{"head_dim": 64, "norm": "rmsnorm", "norm_place": "pre", "attn_scale": 0.125, "bias": "none", "parallel_block": false, "optimizer": "soap_variant", "warmup_steps": 200, "decay_shape": "linear"}
Each number is 128 + 32 x the weight over its row's rms, rounded and kept within 0 to 255. Layers, rows and columns count from 0. The size above them is the row's rms in percent of the matrix's.

# layer 6 MLP up, 2304x576, rms 0.0889, rows 1838-1848, columns 144-287
size [100 113 100 101 104  98 107 110  94 105  93]
[[150 113 137 157 107 148 150 165 120 159 167 121 169  89  67 181 101 150 136 163 155 147  82 126 126 175  75  64 127 102  80 114 186 133 113 151  52  98 136 158  85  91 120 197 151 129 181 176 118 164 126 154 161 109 127 110 133  96  79 111 196 148 162  86 146 133  98 175 124 116 115 110 140 155 116 104 122 107 133 154 149  41 144 130 116 194 142  88 183 123 148  99  87 181 175 137 102 115 137 119 103 124  76 105 151  96  77 104 166 122 109  83 236 116 129 139 132 139 134 125 168 104  94 133 105 159 113 130  75  80 141 134 133  81 157 126  86  39 139 132 123 158  87 111]
 [160 148 165 146 136 124 204 133 134  56 162 152 172 138 119 137  89 101 131 139 109 128 196  85 185 163 147 194 159 134 151 125 141  94 156  82 131 131 133 134 123 109 115  92 152 135  97  95 124 116  91 139 176 136 101  82 185  88 123  35 146 129  69 136 127 128  94 139 141 162 132 148 116 140 146 103 145 138 137 170 121 133 117 188 118 108 172 150 130 141 135 138 108 179 139 154  92 135 134 110 165 145 174 147 143 124  77 112 151 137 112  98 119 126 148 141 152 139  72  82  89 180 156 170 129 125 114  96 123 117  81 199 125  94 110 142 141 117 139 132  72  85 109 146]
 [149 130 148 166 149  99 168  99 145 134 112 132 125 131 124 197 130 173 129  86 105 139 171 188 150 116 161 152 168 156 101 169 129 159  99 184 108  93 123 102 105 123 130 151 147 116 120 100 118 125  89 153 133 116 130  75 157 160 151 146 149  97 130  93 108 161  96 137 158 138 117 131 134 166 119 115 192  98 133  98 125 175 114  94  93  96 170 130 148 135 102  93 101 119 170 164 129  51 101 130 138 104 156 122 112 165 114  84 117 137 152  85 144 127 116 163 154 147 113  77 161 134 112 128 163 180 111  57 184 170 159 160 146 173  92 139 158 154 126 123 157 124  92 157]
 [175 151 129 145 123 124 170 128 134 133 196 119 134 114 212  91  91 166 118 120 104  53 156 117 125 128 123 110 114 103 103  94 133  81 124 107 170 135 151 120  98 146 116 134 183  81 145 105  77  99 103 119  86 128 169 131  93 177 166 124 168 158 126 142 127 167 130 120 119 150  97 160  89 131 140 160  94 156 136  86 164 130 150 106 110 115 156 134 117 166 113 131 131 163  98 170 169 149 147 100 118 108 150 124  89 119 110 131 109 142 117 230 157 136 115 148  73 126 107  76  61 167 126 151 193  96 180 148 156 153 153 121  99 112 108 128 186 159 163 173 125  77 115 130]
 [114  95 100  78 145  97 153 121 165 163 130 128  72 126  82 121 127 148 154  85 155 123  93 133 152 142 119 152 127 155 107 146  78 157 166 116 132 121  60 154  85 117 138  75 187 117 127 139 148 125 176 127  83 112 137 110 138  73 168 150 208 113  99 159 100  83 126 108  85 104 115 101 109 124 141 103 111 123 214 128 157 135 154 165  84  91 104 151 115 120  99 107 162 137 155 152 169 155  97  45 147 137 110 161 147  35 144 175 157 110 128 169 150 137 156 160 122  84 114 125  75 163 118 133 157 134 103  94 156  93 126 116 135 126 152 128 173 146 116 113 156 137 181 179]
 [141 109  94 112  96 129 102 138  92  90 135 164 127 126 109  76 139  77 116 130  68 155 165 198  71 153 126 126 166 124 128 146 154  69  90 147 108 106 104 141 114  75 134 118 104  82 135 145  67 162 170 124 136 138  99 136 106 188 235 140  38 129 129  91 148 129 111 133 104  95 105 165 130 164 140 121 140 143 146 138 102 129 131 123 131 120 137 153  49 143 110 136 112  94 157 119 171 121 126 115 160  90 127 104 151 119  82 114  51 124 121 168 120 145 126 127  90  85 139 104 109 145 124 157 152 141 112 123 155 132 125 120  79 129  90 120 144 144 128 193 165  64 180 130]
 [140 215 106 164 132 101  95  74 157  98 127  93 154 140 109 163 128 189 125 132 131 109 121 142 148 137  91 151  96 160 176  66  90 142 109 166  77 147 114 114  88 216 120 121 161 143 112 135 110 125 162 135  99 108 105 118  99 115 136 130 133 125 195 145 147 122  87 107  83 113 108 105 144 170 122 123  81 126 147 162  52 151 109 153 124 179 146 119 162 136  51 101  96 117 124 134 125 177 179  68 102 169 170 117  79  90 157  31  60 155 118 154 157 139 110 143 185  90 144 118  96 128  82 126 119  75 117 116 131 106 138  81 148  99 145 108 135 130  83 159 126 148 174 121]
 [ 60 184 137  75  55 104 110  97 138 128 182 128 103 221 165 132  50 145 116 175 182  91 136 164 143 165 129 127 161  95 125 134 105  94 149  66 164 110 109 107 128  76 124 119 131 132  84 148 129 142 144 158 114  70  80  91 109 122  92 166  97  54 174 121  80 156 111 144 135 123 145 140  95 154 179 154 126  23 145 117 132 163 137  94 186 188  82 177 111 131 116 144 156  99 131 145 124 155 122 166 129 118 138  46 131 131 129 136 127 102 160 102 235 111  89 132 133 214  91 183  73 100 114 114 152 111 109 170 147 155 152 100 118 110 102 123 134 127 140 137 191 218 123  71]
 [144 126  63  96 100 115  81  99  76 175 133 118 122 109 134 154  78 105  99 113 107 124 140 163 115 105  69 111  20 174 104 120 139 115 144 155 125 122 131  96 145  96 115 143 152 137 121 115 166  57 167 132 107  71 154 148 132 143 150 145 134 107  89 104 132  99 161  66 121  89 140 126 142 178 117 162  82 169 118 172 165  98 107 104 136 168 143 122 153 175 116 144 117 146  97 159 125  91 161 150 121 117 151 119  83 112  84 116 147 142 140 174  87  90 152 151  60 124 160 145 209 100  86 136 115  92 163 133 129 131 187 143 123 178 159  91 143 153 130 188 101 148 135  95]
 [154 154 193 112 124 181  56 136 155 126 101 116 152 201 150 155 115 201 101 165  67 127 142  81  98 150 126 148  70 113 156 133  84  89 121 171 133 137  96 135 141 100 162 120 179 190 142 202 113 147 109 104 112 172 159 126 186 166 138 131 136 127 111 183 115 162 139 123  90 125 137 117 109 144  75  83 163 126 146 109  89 108 137 159  76 210 113 135 119 103 111  91 108 146 110  94 110  52 159 143 100 153 134 139 103 155 163 142 124 102 133 181 105  94 116  97 147 144 100 167 153 109  48  99  83 123 130 142  93  92 119 125 143 138  96 127 101  92 153 147 128  95 112 104]
 [146 164 101 128  84 136 120  50 150 157 156 115 182 116 142 109 126 104 118 137  49  91 106  47  88 142 227 156 136 112 111 155 158  61  64  83 144 119 115 101  96 136 163 141 124 163 190 139  37 124 113 132 131 154 105 140 141  93 110 141  95 111  77 155  10 116 156 105 121 123 108 170 143 132  98 132 103 151 129 175  87  83 157 136 106 148 135 117  97 123 105 105 115 135 154 142 139 154 105 171 128  91  48 100  75 156 105 108 167  65 165 140 160 133 116 153  46 165 139 165  95 111 126 118 113 188 136 119 133 105 121 118 139  88 138  94 183 119  94 115 198 147  23 164]]
# layer 6 MLP down (transposed), 2304x576, rms 0.0872, rows 1838-1848, columns 144-287
size [ 95 110 101  97 102 101  99 103 103  98  96]
[[155 155 102 172  90  94 140 150 127 104  93 124 126 115 134 139 145 121 147  79 164 169 136 165 158 155 149 111 130 119 133 106 151 133 185 157 172 144 138 101 104 100 137 118 150 139 119 113  84 170 121 231 144  92 150  86 110  54 127 145 122 166 109 179 150 101 124 116 105 166 121  95 120  80 134 136 145 109 126 165  80 149 125 162 142 121 132 170 130 138 141 175 159 127  84 125 166 148 133 192  66 140 106 169 101  77 152 117 133 169 141 142 129  29 139 166 130 151  85 128 183 157 163 133 143 123 151 132 157 175 135 156  70 138 153  74 112 155 150 169  90  89  93 124]
 [138  89 140 152 103 137 103  93 129  95 128 104 120 137 129 175 155  37 189 107 138 110 161 112 156 174 111  63  90 143 135 125 140 128  85  99 194 204 163 165 101  92 147 156 125 113 113 103 139 207 128 105 142 131 115 134  98  80 123 124 112 113 153 135 125 159 155  95 137 123 120 123 144  92 155 135  95 161 140 131 109 198 103 119 114 122 170 101 138 100 133 139 112 206  94 144 117  91 175 142 151 108 156 121 134  35 142 124 167 105  86 147  73 150  96 174 168 160 117 142 129 158 186 168  77 166 101 194 109  85  96 117 165  64 159 134  93 122 123 108 127 103 130 137]
 [110  98 136 118 137 170 150 125 149 112 141  39 193 106 146   6 122 110 120  99  97 134 138 154 134 103 157 130 139 114 102 106 175 154 163 216 118 109 112  37 116  70 145 141 136 189 127 116 121 130  35 165 173 150  83 176 127 119 111 128 137 148 149 124 152 131 101 134 160 134 162  92 148 166 115 107 176 108 131 101 154 174  82  65 112 109 110 151 124  94  90 118 187 125 161 120 111  88 129 142 151 143  46 207 105 144 104 128 147 106 124 146 167 126 146 124 150 192 114 124 187 144 161 129 150 104 154 172 143 105 105 168 162 103 125 105 149  75 161  87 120 143 126 164]
 [102  92 150 109 116 105 151 135 116 144 111 179 164 100  99  51 141  78 108 115  96 102 145 165 192  95 172 129 151 141 149 114 146 150 133  90 124  82 155 186 255 161 151  84 136 116 166 205 122  85 117 120 220 123 127 116 113 164 171 139  92  69 144 156 147 110 147 139 109 124 101 148 146 141  94 128 117  83 118 205 127  85 137 154 168 151  90 153 171 107 113 132  96 121 109 161  78 141  74 131 153 184 128 123 183 145 124 160 113 116 241 114 125 112 145 148 103 144  80 114 118  80  61 144 179 111 133 152  96 108 106 163 174 127 134  96 157  80  86  91  87 114 159 153]
 [162  89 140 108 126 134 131 138 157 102  61 126 113 133 121 165 131 178 132  81  96  77  77 116  62 103 167 147 111 169 149  58 150  98  98 155 198 127  90 141 168  49 158 118 139 172 130 157 118 158 130 163 183 139 116 102 121 124 159 148 135 114  87  93 111 120 147 144 132 120 140 187 138 154  97  93 104 160 147 144 143  86 143 134 166 129  76  97  83 154 167 168  92 108 161 145 135 109  76 118  80 109 211 111 161 184  89 137 125  97 126 110 130  85 155 116 117 120 161 141 202 141 130  71 164  58 120 123 198 107 144 126 174 193 142 171 128 164 115 170  96 132 135 114]
 [138 159 102 127 192 164 105  67  75  81 139 137 211 151 110  75 122  63 139 176 119  81 174 107  51 126 146 143 150 118  94 119 176 126  72 106 111  95 103 191 102 124 150  79  68 170 132 109 100  76 126  83 120 118 153 124 145 142 136 207 128  96  99 156 145 107 168 125  94 124 118 135 179 102 159 126 114 113 113 123 175 149 140 132 172 152 129 142 139 156  89 112 129 137  88 158 139 163 123 112 117 151  65 151  77 130 113  85 150 136  79 177  69 106 121  88 157 130 115 170 130 126 124 126 134 144 107 137 130 141  85 130 180 107 123 206 129 112 183 138 122 108 171 109]
 [125 128  99 102  73 150 122 151 155 158 127 121 109 144 168  69 133 142 112  90 155  67 146  71 149 166 187 114 178 137 109 163 148 117 177 100 165 137 106 135 151 116  82 112 172 120 114  80 158 100 122 200 118 148 156 117 133  87 128  82 135 123  99 153 112 145 213  80 159 149 176 107 105 117 160 112 102 143 157  69 194 105 131 153  80  99 120 113 142 135 137 134 125 131 141 128  99 155  81 216 153  36  82 167 150 122 112 189 124 148 107 135 137 119 156 105 115  83 125 187 179 149 200 117 100 134 109 103  99 176 126 116 126 145 157 171 143  76 147 142 164 113  88 141]
 [139 120 158 134  76 161 133 162 120 116  31 234 118 218 108 110 142 162 121 148  55 160  84 190 138 125 180 113 159  93 120 134 137 108  80 157 141 151 103 149 167 163 118 151 130 157  53 184 125 194 102 123 119 155 111 110 172 153  85 192 146 108 163 142  99 138 152  80 144 114  96 141 123 118 100 128 119 163  80 113 120 101 120 156 153 118 123 124 143  95  97 136 110 134 126 103 105 106 176  81 181  88 124 143 133 116  83 140 153  72  84 152 109 108  73 140 124 113 138 139 136 115 118 113  95 144 185 143 128  75 140 132 113 131 105 143 117 117 169  92 169 157 179  84]
 [151 102  97 133 142 117 100 176 151 150 125 146 127 144 188  95  46 119 166 101 114 109 186 161 129 169  86  83 141 189 212  96  86 135 118 113 158 137 110 104 131 110 180 153 106 149 142  94 101 154 102 127  62 128 141 118 174 171 144 149 127 130 111 122 162 123 145 120 163 120 101 163 159 193 127 150 124 125 117 154 182 158  64 117 152 207 103 126 102 128 175 140  56 152  93  59 108 131 149 144  90  81  89  71 162 157  94 150 116 135 139 116 143 104 101 131 181 129 165 172 164 148 132 109  99  83 136  99  80 146  97 130 116 115 100 136 153 124 136 117 173 129 109 105]
 [ 97 132 109 160 105 145 126 125 155 177  96  79 150 111 106 133 121 188  69 142 120 110 167 123 167 111 114 126 149  83 102 124 124 114 105 135 119 136 114 175 126 130  75 131 138 134 101  99 104 159 159 133 140 142 158 109 139 140 167 128 141 147 151 191 160 141  98 191 182 117 111 144  90  96 161 104 134 150 158 171 128 171 127 114 151 144 139 133  69 132 126 121 132 100 187 137  72 142 112 164 139 116 178  68 143 155  90 138 129 108 125 145 107 114 137 126 140 107 176 136 126 156 203 184  96 142 201 103 117  67 108 156  98 116 153 112  93 150 119 118  88  82  60 161]
 [181 203 123 142  96 172 118 116 123 114 174 139  86 110 132 107  95 197  57 114 141 130  77 184 167 142 154 103 179 145  83 159 101 200 190  41 192  66  50 170 145 142 178 157 149 181 133 100  98 114  50 193  96  81  85 154 121 136 179 101 149  99 100 143 126  94 126 103 162 171 195 189  88  83 150  95  90 147 131 131 168 100 163 167 127 112 127 148 155 142 121 116 172 126 157 115 159  48 106 137 161 108 159 139 129 110 185 184 111 136 107  95 130 170 107 111 121 137 118 123  92  58 136  89 106  94 148 142 104 170 126 138 127 145 102 116 116 170 115 110 177 151 127  98]]